Weights of a small GPT-style language model, trained from scratch on English Wikipedia: vocabulary 3095, no biases in attention or MLP.
Each number is 128 + 32 x the weight over the matrix's rms, rounded and kept within 0 to 255. Layers, rows and columns count from 0. Numbers have three digits each.

# up: layer 3 MLP up, 512x128, rms 0.238, rows 384-483, columns 0-63
# down: layer 3 MLP down (transposed), 512x128, rms 0.237, rows 384-483, columns 0-63
up384:114183126150144107151211138146141123187138044160155105119125107110176107085091135193150100131118164173114088111111114148099133157144171163135184099124183150138185158120119115083103099087137089
down384:152113065131102133176175177140086133188094097105095149122143167133082144098168110122153071137165095134090135109101177130120139077138098148126117180093121122087152108168138138091127082174135113
up385:152185117163111146165090112117131135076117095156048121151148081153083121170098204066153151147140116155129111150174144110158178146164145055132141161127157136191093150152152141109113123102074178
down385:117130006105104167132170071160105139136105100195179125119108164093132140107122109137076085164150174191172098100152133076094097116152136170138056152119113062138099091126113171077108143135145196
up386:163197204122108196102108104155125102152064106123079072145102093119145151103033131147078130132102132144163097136071113156120150061122136089147121179130091108124114117128145129163140094072147140
down386:196139000022121038201119088116127127138156101115158111183109091176118157174143177111100119089078213161133122060166181160114119113084113171212164160095107147148096147188132163143107069172141128
up387:180103094117154102140086148098094091120103091075125142132151075166051127137114189153089100126142148154091056110097101148153105124160074102152104129100122140142161139119099126099123099189111126
down387:114128062135133084155157119099123103158169126227127127134082123133150147080132116139176157100193144108122108163134146178067162124139149069104139092155103117188117131163192140118133132172116095
up388:148112093092128131153133093126082153108184171114127139153080118179124178131086156168139093094105132120188108103098121121132132130135113056128171144163188124210128145143180153128140118168159172
down388:151137119110156093101128195125175144105130126116102096076154122110118113186157080183172132053191140141079125139067124098077098154092105108082180141093131197171143118133107130121095101066094123
up389:117198153120117168113138162090111094165148095114120136120147076120058123162114121123077116127116159081121081143104051151098162094064134146133110124088108119048201066150126170100154112143129120
down389:121135128148049143083108111174148128063080157103108145121132113102170113102124086146181129101150115146107140065137147108159125139144152144151137082143071101111110145117143181156140098128166097
up390:135123119179095140126117105143171184135082111144157118175158105100174158146133094120089139102115154174114137075118141119173145152163092142199089077126126156169178127126122159197159093118122131
down390:119116102116117121159159119115111113092163107164140161135159116147119178087112164091140141155194165082101084125131143140101127097101159132107121173155140113118179124064145158132124079128132157
up391:133157173125101091103153107156131122094128097082141109122092108116146140151116119128144106158089132126141154107123133170137158164103169122147113113159130117147170132191199144117137142090122114
down391:136123077081125160108170112123130072185173147174120131113106161112114069143175081154148105151123136157168125151116144205056155127159142154151159121186141097105067092183134183122147088081101129
up392:157142111121142097112164197198066152153160133114114116139119090110108085087101068124108172131128161102096096104112115143051139146156124149112101070095130160124221130082141122172095101105094143
down392:071107201146146142102133104130146101049101103089151121130109103142133106151162119136130130114127066091132112120128068104137163095110137128172141103148120126151139131147157113094131142134103121
up393:123112110110142156155082096122164100124144142116032102215088140075036163099131172145164127111103119068222124165129109098188045132147149109090142095110132087115107120125033125199164147136207073
down393:063162135143158142118144150157118116071130103163075072132153158113161081021121073125217164151138123133106166118099105183228184148133141139068125154129152135087144152120183132136208080073204124
up394:113127164184141132133104083105134130126142156129109135163142121144147188147112056214144123129146140106123115117119089151097148098206066036124089162115135161088143159095103130097122107078196141
down394:108106112145102126099083124094100174160075155143134105148072130132106128134134076103122142126097099087112115118128104137177053135128104099141107134136147169129119094159134115132151123132063128
up395:125154146136085142110097138138159101125163106154122131123104088103141052078153099076148110145069142087160139139119055130130172156113094155127078146094111167108077138120121152101120131129097122
down395:161094121115116075115130129115139070117137172119137143150060107185107077094132140130157138130113140101076113084155130140132086120119149131195160100115092106145188140111165125085146132083117147
up396:184114163129092123147127096122078169135117135180137127158114190136130148069105103208085139172125152131150115159159190116185158074142111076127187157106113130179119140121106140133012122198081186
down396:134126108122092136112131138153106104169109145094110169205157153160121174147098089134133115100125189165174090091079138137116147158111115140000133134115120142170161107099092201105133107123120182
up397:129137111142090073133141095080083100084114095096138103114130078076086123123125120127099140112137119140087072132139139105145116084097135112156109102166138124145156158150150121109181174101143171
down397:102139126161147116101099132127127118187109097156117177102122185106107095152139097139080106072139100121132099151100153134089130107094120043132102161171147140145193103038173125159117147160168150
up398:111133226170125107100065147099197161110173205139167083091162130146162085244093165115134126123140086103125152136162120127172159161110135132144157124135165112149155131148125105132136226117073113
down398:086065057138142148163108113107125105140119082163107103160097139135069152074154130090149103119074102100109101160159145209085151155153099142117165123112114120088171113201161100162111126122134122
up399:097112147101152200133170153087141135063204115128154113128146144099086087127167122174128150173138144092197092082169165166161117113143179108155158146133177141076106108066142074102196197168179127
down399:097144173170110109133117188087093137152111149143076096141161143131203198136127138157099107078128093088173133129135092151115122132179159119153064101071137062123154167168080105149084132165217101
up400:126146199116138039117132098139053140090114135128174051116117164199139057119131146191129086129148126104124215119094069102120173186162171116131070188103167131107152152159106123127116161104148126
down400:145083150147101158117122106105140134126107134190128105123122116160179084154149104194115158072062120075085097123046102158088086130087102142138176169084092109027129118161081154141157082134116178
up401:118149169195100121113130069093061164140144135151075175090153094119142153091121131158108093165163122140097128151160138161158131141099103129147107161135098096097165085151105133105104143122107142
down401:084092115091144151089084127118082130092140161151150175095160127152117105132148115147105145118163130114127131080090127091116177088096182125058169137096184149077065116069078129118093170121198144
up402:193153110116140164133140111130116043101105165100165125172129183111084116116054182141207132108084148120181132179076169107111181187084111141116113116171162136110059148109116145221168075129162217
down402:150169112113118135025145023120049135105108144090181130140101079099126152131089118115147198148171154128118059083161114134137158113161151127177182147157144132118202116075166133146102136185089167
up403:149110167159173115066101124071050136063101152118101125179138090151167062184119136134149117150058113175061195120147080075152041116091129153130082111036162124080104128085136100121136117148100086
down403:144081073109143122104122186160099169104093140079111119173141141058115163082140094086111129094064126147158155116088122166147166126143094091136078154077150105153120111142078104090146134127087101
up404:107153143077113150135167032131121100109119186084135114148110252145158112090133158153136108156083126157153158097068154153165139141072168136175086132168152068118156114035142121128202089145124210
down404:101082106096158049182117136144182156185142055103147112082118152131201124138100095112091123135159133090081163164167088178161072116113109136162129099101096145123180172147173039117196117089139114
up405:080151143209170127166110174148149133132159144111153145147095150097163154133110150131117120092106147104090112039140138169136192114174101140179102177137116121155129125123079123128144144124120139
down405:091105085091099117130083056152076103092086099156088141145142138141167134126173113134119090137072107127139183091126129125162111096153112157147127141134093195030092131164198142086076122064157080
up406:142162125085085158138104106144112088184165135122188145131137154160101156105114158061069126123080084159113155138134138145130096081119100113105080116113131089128108121081120177094131143136025189
down406:137128192177133148063148156126129156090126131127109143115139133174152112196157124091173150112159131170095099086147136089119099126090139110130148117154095124135063150209093144156141110111102127
up407:150120114150131113112115110136096157125138183128098117087176132170138135084098208129089096166138147086096129108178097129140138128106108094097111112149111121086172110138153114095131177220089165
down407:167084090110131140167137035138139082141159156202157155098139174109100162104109092182119099076139141059121103136109116082137145158120091147119116123139128164111141176100123118138107143166120203
up408:109079132126129144139143171126141130103141180144184090079171121111122145179159122155107120110156151072069104113121195164128140104113177113095124142104122177095080168193089139114158127094115138
down408:128176095133118105090162116110066095158135066102067144104112118191113091146074091091129185121106159102101131170113119106154138106099091149135184112137083168081135136112102168128124105112147084
up409:090127159190141088127143115116113114076121138192156106069154190088113153165060134119135086176113150129128096130174138078156138156133155135141097172121150159123161209108151078118171210159107106
down409:147124096129106196188101098125106130116110069101115136150158096147157114143128128175157114127089166069128106159099090145128148124183131175147090188104141050144174098173085170195115166156102060
up410:094125124147126137181112132136139084197136127126124172150093099134118106186152111171141160154064125121145112132145097110145117155151131075159126088194185133076096119099138144159156191083118148
down410:137135107126141131131133087139161150126150127086091180113119136112100147057144155101104110182163101160165150143091165109051121064093140119083161104176092155187138026126132171087132150114214070
up411:144132122151108076171161083139152111127062162053122131140191077113187173156123165170119091141109137164062069102129098118110176120142160175212140176107136069129104068114117225075125109099127114
down411:120176146082175146154066160104133093067130115133159109115117110170120097174134170139115077105178113183209089094114119134145103171135123141071140128148137168103136115143115158125139104153128126
up412:204063108134134078081147104170129121128084159144084118156134080129130139127086090163152079169076155128152101157119169117116151113161086052126089129188160116106118103148153156090131056134123180
down412:089128100112116137148112175085144163149158126152164113122161153055163154110173140110084156105131099110131164073149063190157119131140127152136106168094104137120136132135126081149108134133169101
up413:175168173131156176107108138116118130150096166120087048125106095128154122070167078083139157127113129134166157162146155134102132141136064132153140105093119126088161113159167150112116091134126135
down413:098095130123144101177151122151154136125099178119126097145101115145115086206109126133136151102165127105137165118083113101160130146112161164126136100084122105090149097114161159069161187127133134
up414:151132129128127150093116167088095125175147096168134137157129068166112131129160047116146147148160128138076056127185060125136106123142147134160124174130176112075145180161130146156154157167068142
down414:125076121183123114079146079092098192054147157156165069151119129114172104097108155088082085163138070105108139123146072124095093139145141119101143113111132150131122130135125097100133101117089116
up415:161139150110129135114072097113121131147131175115089122162185109123135152195161165053117169124134138175193097099134144129154107147089151143041076124151143149104176111143108154130133128102133102
down415:139062138145130140120113090205112151135204092080155127155152090137129089179109043110121110139119099084106177190173124163151158163131148103137137114163115142142127154146120133095128155133113116
up416:157115119085139168148133070167099081132137162149117147121115138145101113098122140147171142125130134150135123141108133166105121096139098092163146178086150109112132164129132113111110130148116150
down416:172109125062088167072067163116117145134153097134104146208127123160143109137144029124113155103134113101162137128123089083159109120138185099172128098066096126152098143108122170138124156169119153
up417:132163108144184090079107148193182150057091133131117156080159093153145138143152153150176153147107124135110063162109097085144119093152112153120112112138100130099166153186167131149153152145095122
down417:056131137154150080112165176115121108108082081063122142109115096062118093143082219134115097057114131114149077115127078135124122127114141091167207122138193185124102100107152134159056105129089116
up418:148157136136133095143122130136139071076148177137189122135063133146134089146101150102193138143094116081096114167182076092167070171156167124111171156098095166178053121180139144131120109135151141
down418:157133127128081136068164147076182168122117149167120084180077119160141131165156190142137128123114173170171187099163163113183082143160191166107125098152125099151125109165100090106130134111154120
up419:081137138175080064135172151139143178136094130115092137147183081144114169157165098171136148104071159149135158129169106090128165087147194120125172072162154116071133099145166143166104165130107149
down419:074173160157156115088149119100087099092076115163137146088174155119135182158160131151104186142143066182109100115095178161126134167191127064144146091084152109135060137145168174097119159111133150
up420:154073156134085083132111158193128113115108083102130153121069113124129163088134092168127085121108112183165156117155109115131133141161097140113113128106104172117150137131116119101120128135103116
down420:099150147154142121135148131141108047096137077169100136119115157146148171094135114102160121116121102188112143131167132144138136122140102154102113078148148131149174095113112149158177137069109094
up421:166213173170134122140147141143156143113171077123194129142125107138095146111108184078156136114087119069166124136153164133123107128109082065092120138143148161191067172150130041142150148092127096
down421:108162129096125111089115127099123212133087130112100111124145116147139159092123162124067108086148095101138131146088197083156143126090171089112069063107095152106138067111168148184161133185142150
up422:110134156129093125123091136118094142141148109136141099096106061151075157119110191073122171135128171103117102109119114075176098046088116129127095105138124105081177102176088086196116157097026189
down422:075052175155141163184131161140110077136138169160189101159101163125148106132146080170120126093119148123164157161113121137101141097130158089090074171097081158114152116122100116112109143127144135
up423:161165106174144154130125140132124141109169127127102133111119123133119081101122125126114090134094161124144125134126139089142184153128108168045151121114165142173125092126166119163090133153187099
down423:144163172160135076075165146141114091106179109121132122126153097132182149086145069086084100185146108110167114140121132137169162114126150090168146120181133099098104069106183129106100072081112061
up424:112174129131110104116116111158121103163134087125169114136126165122139198114145162154140108129120116119092159141116135110019146161142183096156154125098111148127194182165116123080103097050192116
down424:119161178071108121130072130155135044106133169109104127165169143062165186112103148182098127199085141114163132147119132143089128104142118094157176172101114158125126088114131105092095115064186150
up425:109104154090144196171138126129171121097096128071117131148134152169142198141113115117133196159115105143111104133128123168125067150139086054068131096086169072178162121063096161119144095132149116
down425:080119094124158120119142132089207081140076143092122111137130174131090057107118053170078093094111128094100112145094105142136086098121082117139056133156133103125118108160143110055140122117075152
up426:090179113153106179121117102071139162110080159189059105085095131222161112161108144143086188118109140117225156100150167141163132081120122125146128203159131079137097109193121109149160180107122107
down426:112136095065112133165119145137085129132146103170166126106079115096057162180139127087111124132146151110163104077121098149183127155139169073197125107113158118027106185075116101152102120096149149
up427:171090108146126083073079117147106104124167143108105133133093178173135137102107160165172154107090113119110079142081102149112176151136169150116106134134096130118154205111118149130163185136129163
down427:138113147184110096101187153056122141157098165165139101132132130101109124142168108104110142178168131106080126130121148145093127150102129130112170158075093180155156132087143118144125127154127091
up428:178195128077079111078161196122133121109102078054092119098100117143141174139135099149139145101109116077121095114087102097130099118192117141133143197135087088147182153133117128137103141143090088
down428:147101092195113120116096120123143125140063167144141103110117087096085141124119150129111114162176162121047152115046160157136117080151130143147135139137113141155108124120161182123130119106162111
up429:100158090184109133147142068190109150122122184134122085126127123150122207150125071144140116135144121100099088117171128121183188136145135109128139045095160134145111161120113137133141141120131124
down429:152107147122127107164178127044131139137157081141162143156101170166134098060157131157148132074145101134094120103090158135122106110148118127175185207093158130140148118155187068118131150171198134
up430:112130096125127108097114089141130100133146181111136080164176083152099135140172160106169202170101151082221127141133106156131119110127121123129109189119156127107223134093139127119115201091127169
down430:170107135160055171117099127117122088141134170105132133075113122096116105151087099108097182136135142134101122152052135151156132083107114131121160161148109137109138107117143170085151024145148167
up431:140106165083136126079153113114100186134112095103093136105172128125114123161141070132110119174177123153126135100159117139086088122152117128134108112106103147074097117163099084170167113090167093
down431:158092121057118143132172086084234181140056141161163146123158142089129095154153138188140155086113139056172123165111145056162148124101122143118108158103069128090083136116136118130098112128098136
up432:108074184177094123145123134116141112143140179132093124075132145082076108144168085165159171130122109142128139151144093161134085177123064079127080087176118152103089118133096152127171112125084089
down432:129163133125142173114161098098142157110127103153169111141166138093175099076163186116112130114154153155110175149111119070096133149121115175113100086114104134133089104158208075063158127164105183
up433:126147128136171111093138118139143113080104118077125160132079124137160132106161218133113088099155113117184106138142142129180166094160125131083097101077127135128186184117140093101171165102135105
down433:125091110117118175132145157091176119151112180073107130097077107125122113138135116158159140080122134136100128104114107122098192118122104156165150126131171124118127139176101118160146126156125144
up434:179099176126126122135121177134113079072110106109049063117108110120153111071103097152144136120095167102143109124142139140169136122142139095153127122146172059175117077117110103182123159070136060
down434:190145211095142124115150147137140114060054107159153104127127117150096148140119147135136139132048103126162110138140149133231140086194113138147099168140176144085117182159143162190185124056153126
up435:117153137134116189102113161106136134105075171158104122084192184120108088068157124113140194146115077111126114090142080132107067120130151114117143178121108177095151143158112166154086164119160176
down435:093169144157069080153085134129135166148108177181155144191148162158071221079111123074144120123208090161088105124210124092091144121152116143101135093104101132142104148121154118130115092122150109
up436:179152105133069054100078165159133129138177127126166047135159113118117132165127126121116051115100078122135120110159144176190144171112072109180141141190149131121158098111145129134079121164132093
down436:146071147127117126148111180095145155151163124116161117119100148126202123109116132149147080117149167112137141069142090135086130116130109156127107136072131110106066085077129109113139062141148088
up437:137189183122071139101163162079079157087195178150168145070104141175129125154154102080134056152155125121141114177086144110169198086133141147141155170131150121126087142179126110148132095127086135
down437:060107070133147105106104126116105146122132080126156164178188086123087107122170106142104161117139158123124099112124152153147154088133113108069152111100126170147109100131170154129152150146166111
up438:129144127122151095095111152129178124190139083109111129108041090167117110176144166121134131109150108107153141089164049104077157062122145113110102160140164149124157146118088130134105138076097115
down438:094171116147128107118127149131158132094156166129156123134128131146107093087128137126130088086159131095111144140094134185142139113124100142095122122086125127155151086112168112172083075121143137
up439:110173122183090054113136124138110211081127113071109128097147145077148130057075123097166159142094137071115113105147135084101138134128124073108134157151194119132078109092109099139173116135093111
down439:152174094132123128119050125139096105144111107173123163151167122162106123085133107159127155114121162162173102132159126125120109117101139140146156127124158107174112179080168129157091116143090152
up440:208144135171151104079083132150115132081149117149095079084136149145123128179154140138116086095130130166097121091097127113205159148133194145079092111158179062116163201124106143136104186091073129
down440:112107147090194176129121113128150158125165113118038087105099129154103145084117124094089118145141071128138089054093118151192142049069117134175181082101169085105101165103063106115167149104138142
up441:192089116079117086194150091156142153171145060072142184140157124143163106182143100132122098184101184095105081071140160079081109167122142117160096072074165134133145092139142144165156074090182113
down441:108114099212148122164092087137178123176163144147099169228139070169136104093103092078131103109123140062118045083139173093099124110130123194178163123122139144238079070155143101124132121215057079
up442:117159133114171081122104170106154169145166108165113143140087132142152130150100082109104122148126117192158133149162117107129118203222130101073129099106156123186143192131106135115145154134083096
down442:193138093096110111156123176170116148071141128090117129125198108129122182091172167062094157087105151119152114109143098091065058129130148152143186101120120146121080173106126097201106110129125071
up443:165132134183138162138184114087145135057157129150143187104129118111127100125100167085100121126131146090107105164150134148171099179152075121088134143141119166143150147163159139188132132161044145
down443:108105152106103164162143135138135161153109100122116158113118178106205125165141141196115118036152101111103157132102104074130150049125122152083121142159159124083136145075104129141128148188178159
up444:160148127125134192109175169154084140099160106125110152119074136092129134165049102114145175155139165130128082148175116115142149155103140136135169160083174134125175184029139091119140128153195129
down444:114097132117089076116120067116129027148102117177121117153128111128094163072158170129110127116151120083185134130133087155159079149121132149137177148121050076107162104131091120138077197107132112
up445:142107139135121124132109105168153124113149200073172081086136090126130145104116134144054080117102153157140146054105154152069081115099134116168098154094153139178137095098193126092091167168156178
down445:180084109183135086097034120113163111112133098071130148139108141101155106138104142150126118116144143160126113184111134112084169128103138113183106148137156114123135215181226062105189133130138094
up446:122067085134093156126143137120131156161127100157114114132103124125113161116100134112128111160081119115103114092095141127079148172078101074102128146117121022116142104154104157097113155190106124
down446:108104106138178100158068082121134151123079164090144151166143080149043153116111107108169148109110143134123137125114101160145134089150080133109136163114124067112076127112153100032105095158165115
up447:127099126124107098075144110154117081143178116168151138152134105181097146163091126137113126135126100150134133128122103166139142127143099115085111118201094099090136135130124131183150117096149084
down447:146159138115134167134082142120130150069123132114124171099100133104148138129140140148125156091034133141146091099147133144119058110132107113079118066111156152175125124203117131093129120119087151
up448:133135127096118145167117062128109139192110107109123107062168142189102100128136105099128108104126099062136059230123165098176155147125095150094097131086127129163134136199072133158139142113077153
down448:132156099130121161153097105105141174148136194103123149149067105190060135110140094106126099168202106085136096122191166113062123164148163121129112094161145120145117181173112108180139141072096111
up449:125115137135136134116174074100147095055137138114115089170123152174098108097095144094086110107130156079133084198106120134140153116208072107146151120184091167144088129116120141120125191195077119
down449:190167118132094136111106123084110135154144164086116188161109097138099106169075098059099138167147093107162147082109126126115098114172153152084181090129079124115153124185167126140146087149179134
up450:121091101105106157140149092134097070147122087081088157107079154104203104107139111127091115160094114041140158107157088161108111150144107134148124102123113124116144147183142131147183104048145152
down450:154175101142130130110150124080162136159141096141142151139140150116126176159134166174137147183081166162148113163171130116081153114168129138126208138136125131138203128198126116113170095080136082
up451:077131146129123108077168157126057123149136097120126106216197127155113166121101122168143106159116090162174085191125108134114124069096080139156102176181140135097127108108122222141168096119113131
down451:142080138185174094091119093065104148097037152144147129163070133136136108172126153116093130150140151129122142142154155100166098093114108117179130115091129172103162083112155099143132188158155101
up452:132092104137155171181128107136131094080167138126090144051148126198131156095184119188089100161153188124163109102129188091179146189135101130109174152166182124141127067144143140210165111159098176
down452:164109166104086160098120161100150093102109110094072072184126148183127164117177136127069137123095120158147146110145194160048115059108099163166110162125094104188133098167147147167142134133172187
up453:097109143132158205102062163093113160073148075138109121126105115078167098072128137189167116185099133075157088186121150090157123064095107130092146139069110123100124185139066082143152136107114138
down453:146138164093180105091138123111174018095187115087172102107133066132163146195107155179064172096078094156127085122180114145138130075126115039077119090192119169148210208072166093139132146176121143
up454:103115103135091107069124170113122133128114119170129122204137083118076170207114170102112128150115133084167102121094148153109124125125130138114085100155156125118110170130091167164157132089184128
down454:152150181176157137139111145083093152135090118113092133155150162104147141129110055118095062109111127134194084107116171172092089168126082140181123175143109109148104067053093211153145104138104119
up455:138131100148117128135171072065154127110161154157033133164121142194088153136121138107116156139129131159177169168166105133142135144067094094107068159142131095087108109081152151165157061131086125
down455:133138168200205140132097145186162145127184100154076157093156106074118159123095155125177144102094128162115140138094107104130117097097168145131131090121104123119175148116126137096083136109186102
up456:072113163145097152125116133114128192159145124127095164083118242124145226143088179139092108147150095107130119157159115146147131143158115173149117129158064157118134152117118040104151106098135093
down456:160149088151167132088099139060107136100116139122100127196146171051134055111116105160106107112135125060135144052076077099079116056093124084138148139158162146165118085177233149116185159144130142
up457:129121166141184104126133179083133166121160132101159155138178112178111147176134164091173100090141141170154104138160134149135110119100120102117142139102161132133147166148113116148170125180131131
down457:115112183131179150157151172120098161069111129124090178141142119094123138114114140122117104116138159143125110118155093078068137114135135181116092129150143112110134087064154138109123151151090127
up458:177165115082121152131134120113109085061131183096163162121160133167124125130079086171150105185152090167173088131115111130168096109109148132151167184108151122118186122134157121084100118194145158
down458:139153092097111169131035115074106119171104120171109142127107080119137189168130097088155140132128096167157106133094106050124196126116116116126153126143121131147138072153133193126118119018091117
up459:069091210148095108120106116133126107103109167098123102111144158121114137171126169140029097190116138131161117099143130155157126214115126146177148150090111164117103122109127103119138121075170162
down459:149129085173149187202100106112068123101199096094126164120159141074133123135144069148127093173171125135118128141164121102120157128144151145159128140115162089143144136146095059126133069110163127
up460:157107177079114137183129188150119206118146121149062165115164064126205140152111139122135163114133178130093121161093153119104030115130118140132123161064120127131165175139164100142136115082089128
down460:155130165154168113159148180119115149095153093109068140136101092116116116101154143133111062146145178139147120128181125150191114104122087103119050112144128127102157128152158050125151120154110137
up461:152092113184134093152069092173144089179180178180148116167138165159112178085076156177128124144136136108141139135183138164127155122154112174145122078160076094126157127156064117192143123117136166
down461:050194175115140098165107098156115150166167105079156086117144083125070173146134159104101183126200133157128176153057176092096106174099169093155132131135201128130176150152101107120117122136120127
up462:120183119150095115156096065109084171107129090099181161109078116113140130111143086147132120107140162088181144124134162093134183098166155145101110094113179093186159152136076125149123159136099130
down462:082138200095095115155155090163072184096180121104099151121089127114115122150144140108129069099155153089175128093038186124137120167143097136132140147096070125089115123108191128105151051148106145
up463:097125089119121067122105191164190153107146101119111170137134094097181156092071098129161197143216156133071073152142132148096172109106155115191138130153087164119137147128136064149115109094120111
down463:161168090143144145153091140098114193167173157072133110166112129156095044121095097125149142110135109156127119138205163157123139129104176092153153156176118099138163158124066150200086116107120156
up464:134134117060135114141147145143105134112153131121154085114143100177076155119135127114162137176123103148117083221171130130135128193057110104088150133109149138148129073115168174173125103089117111
down464:150100099113131148085162096139139161181169115171111062130102138144157061125134100141153144110091164117207117015130119120082159093115121080095125090105099135130148109139169136101158141157121102
up465:207168141120110166175082142169107152145154121130147149093078135115115124108060150129130148135146120120170141123087090128085122112111204144103083166137061148162081104101130112162099119141162132
down465:191138176166062148141083183178147099128156136128071152122120095150150120152125099107151182196149116128109157088159139089075135061125141225133115176150116111121122160109137158142141158127125142
up466:132139131088106088139146179119155139139107114127160086098125102167166143115098123121137089107127159108126098153152107162157077130123118188160121144090128129130156095081133129111143138139110166
down466:113099088135104114094129150110138123132167098176116152128163104124136123137108091063190121093175133127132061121117148165099082110152172127145114145122135069089107081134150080100143129132088146
up467:144148116134034171141139163176147130155185152088124074116104087067156087110127128137149160149138118145159137226162103118164181095100110126034193139029118132116147183163095134115124165077189116
down467:126154146162104097148099126117107115108126141136136088175075149124125136147099155090076088183115080115182059152189177148126119090094093128124135112202100123160138161145095137167166154120142173
up468:134145122158140076186134092145111111132157078135134120102139063144103151109112178149119136154094190246187147142124127109159080125167103133116067162136134116098136082178126191194094111140163105
down468:090130156148126115084156119136166156048151199091145108138171164149150172126143131109116131063122089109113192146152144174109177164176151139068154111137090062176203180140137119106145097099130171
up469:135177150079115152123076140109160142142126171113088122143188136134111186168144143129159076120133122144112152136071075140143148146070156164150131139180090180093114133119121107181143122118151114
down469:140152135080162155077137100202094150160106091144178101126165122110143118172100080103141113098183168144120148150096137073145082069145167136169171184179132185130094163176153145147121152130118136
up470:182120168154089173117092193104139155139148114079099091095083110074181065108100145160112137161181131224099094155153157122093132132139104085106053119081109147117106104144113115086141129142151166
down470:138159141147139141147105128168093095144058208107127147173176092073086102147104131102102146181113127089179162158167130162081061152133119156070137102083118124189161134156151202140147125101153107
up471:121093171182077110128166173132142097132107157137099184094119185112152106127090050110184143132161120115167095170123095135166114168142114130134134175166128118112159170158113117104109149158138154
down471:129082155050086134095124145157141176072150112142176141098135124156095073143127197155111178116183120191119104070148188110095148092101110157138110095151061138137125174167137158100112147139121191
up472:167101097077113150128126164143122112113094176131065147142138126134044153121112102131067131111173090131106114201178150126117126114130143099114096165162174159102108143150154152166152129106095102
down472:124145197113115071143154122138118101126138125076100055142140137161129174151098193163187115094178087124119208102146158113089103161091141227151191062045079161155176133071115174151105138135152158
up473:119129126111090124124174105131167167132125152125150127094172110172167123131138126179170081139112177121063099131184138092083124129096136150121126098108091141121168145132179093108086091083126170
down473:147065182066200172125149130159061117154092170120164157084101099106086135116073139136157112092108133152161129142125163157128142124157180130129120094105158168140168057143208143164122163127114122
up474:184091118133191123135153088152078131091091118127098087111166136148091138052099141140094155113088117117091178137159090156145129134141149118144099145100099149114098093122145109193153149180151131
down474:117141196177084118122123104170165144110118135108139156102144094138150160083130104082144157150160111089140214138080127146103193122128107075080092141116121100147151141117135162107121112123162147
up475:174145174113165095051134115169127120141087068107100123152087152104140103159142106081097130231063123144146145106125168121188102157122140077140112081193135126160140184132097105180145096161131125
down475:129107092129087127109166113112095102131110194163112172222155038129169126170160178071132153086145106136139117112096128131087123119082106146092146117163117141139100141145164193125091074175169150
up476:141130051123162119190109151142139125082099099084054135050143119151209138103091129153162125131155139125165111199120069094129150142121066071120171131055146181102096100093116131150119066126134114
down476:144149131160205140121254105076169134119159101109113094142102148065171141097094119128161153119114164141116129156162069087055124119136072129137162117124188132078130167192097113097174103133160123
up477:134117177109148127098056105185090166127165113102143172140184152096143135104105108129126082177052155141063122150066131163192194124114134057060114065138131107163157158118117096169133143136117205
down477:130138111121204121082120134147191146111147150085116110158165116093175131134198115037156121171123086096089145118116100136153128133117137064145207171081176081157154130167106052109185135114045097
up478:103138167159148114143153148134168158118086129067114138147107072100127108108181079170087111163137159077164138173122141079155103138110097157148123136079174126081141111144132109140131133095131098
down478:103187161095147118057140095096090143102198188072124096116103127191121135244143118094124186076145145147108093085138137124118100163117088081114091128127111140157184137159100126157132133121159174
up479:105067179128104177105138135097075131109114141125097073113156112115154126136113153102139172093131122143114106162147159148117215136201129126147134109085144108084129149137116161097159172068127123
down479:054112107117131132117168134155147151142147064130117142150124136110085124104166072089115133083083127137102175100137122144107096105076138152135173102147135152160117112116159155111135103145173125
up480:114130120148186134084099116198116086133192188141150152096133129139111127104084082119113124142164107108145137125147097115148151167133141146155101092130170111099080182117080129162121158164080142
down480:137120154116156108111129133087110178106117093192166118122088150127108116154167164116164141164182142171155204166180141104162109124126115141161160135134168096101162119093155121099096159129136102
up481:122119148142164109163082116159095153163133128150122129123102159130161081142116104163128149135095079117122118126121138160123126142069113140145135111094092100188170140126065161144145187089116145
down481:163169066129105094124120114130135165118142138063105129116130132190111170163147063169133119180087090121090125094187136116116146100137126083158063184131148106158152159083113143168140140115106050
up482:172077142178115211157131107130125136116174157119136137152091108133130130136112123174109074174125106116128109167137140156064134132063124144132132145087128082115159131141138113172091181117161095
down482:091175112175209105154088106117160155172086136167170195156187160187118163088094144110052130119134161129105082140132121151125179081120214142049121095155148139166130108080181124128129118104138116
up483:115167185153102147074058164138092101076067154142142081095105063041180122151169151141158161098084163161145081102158145115135147158107045147127142143175117138101113121113187164128157160184078126
down483:131124125145153126090145178120067089151156196154064097145150142105150102143110067096098155139150087099113129149122140059192102116157128129153108187128110120109104131111159141151120191172140172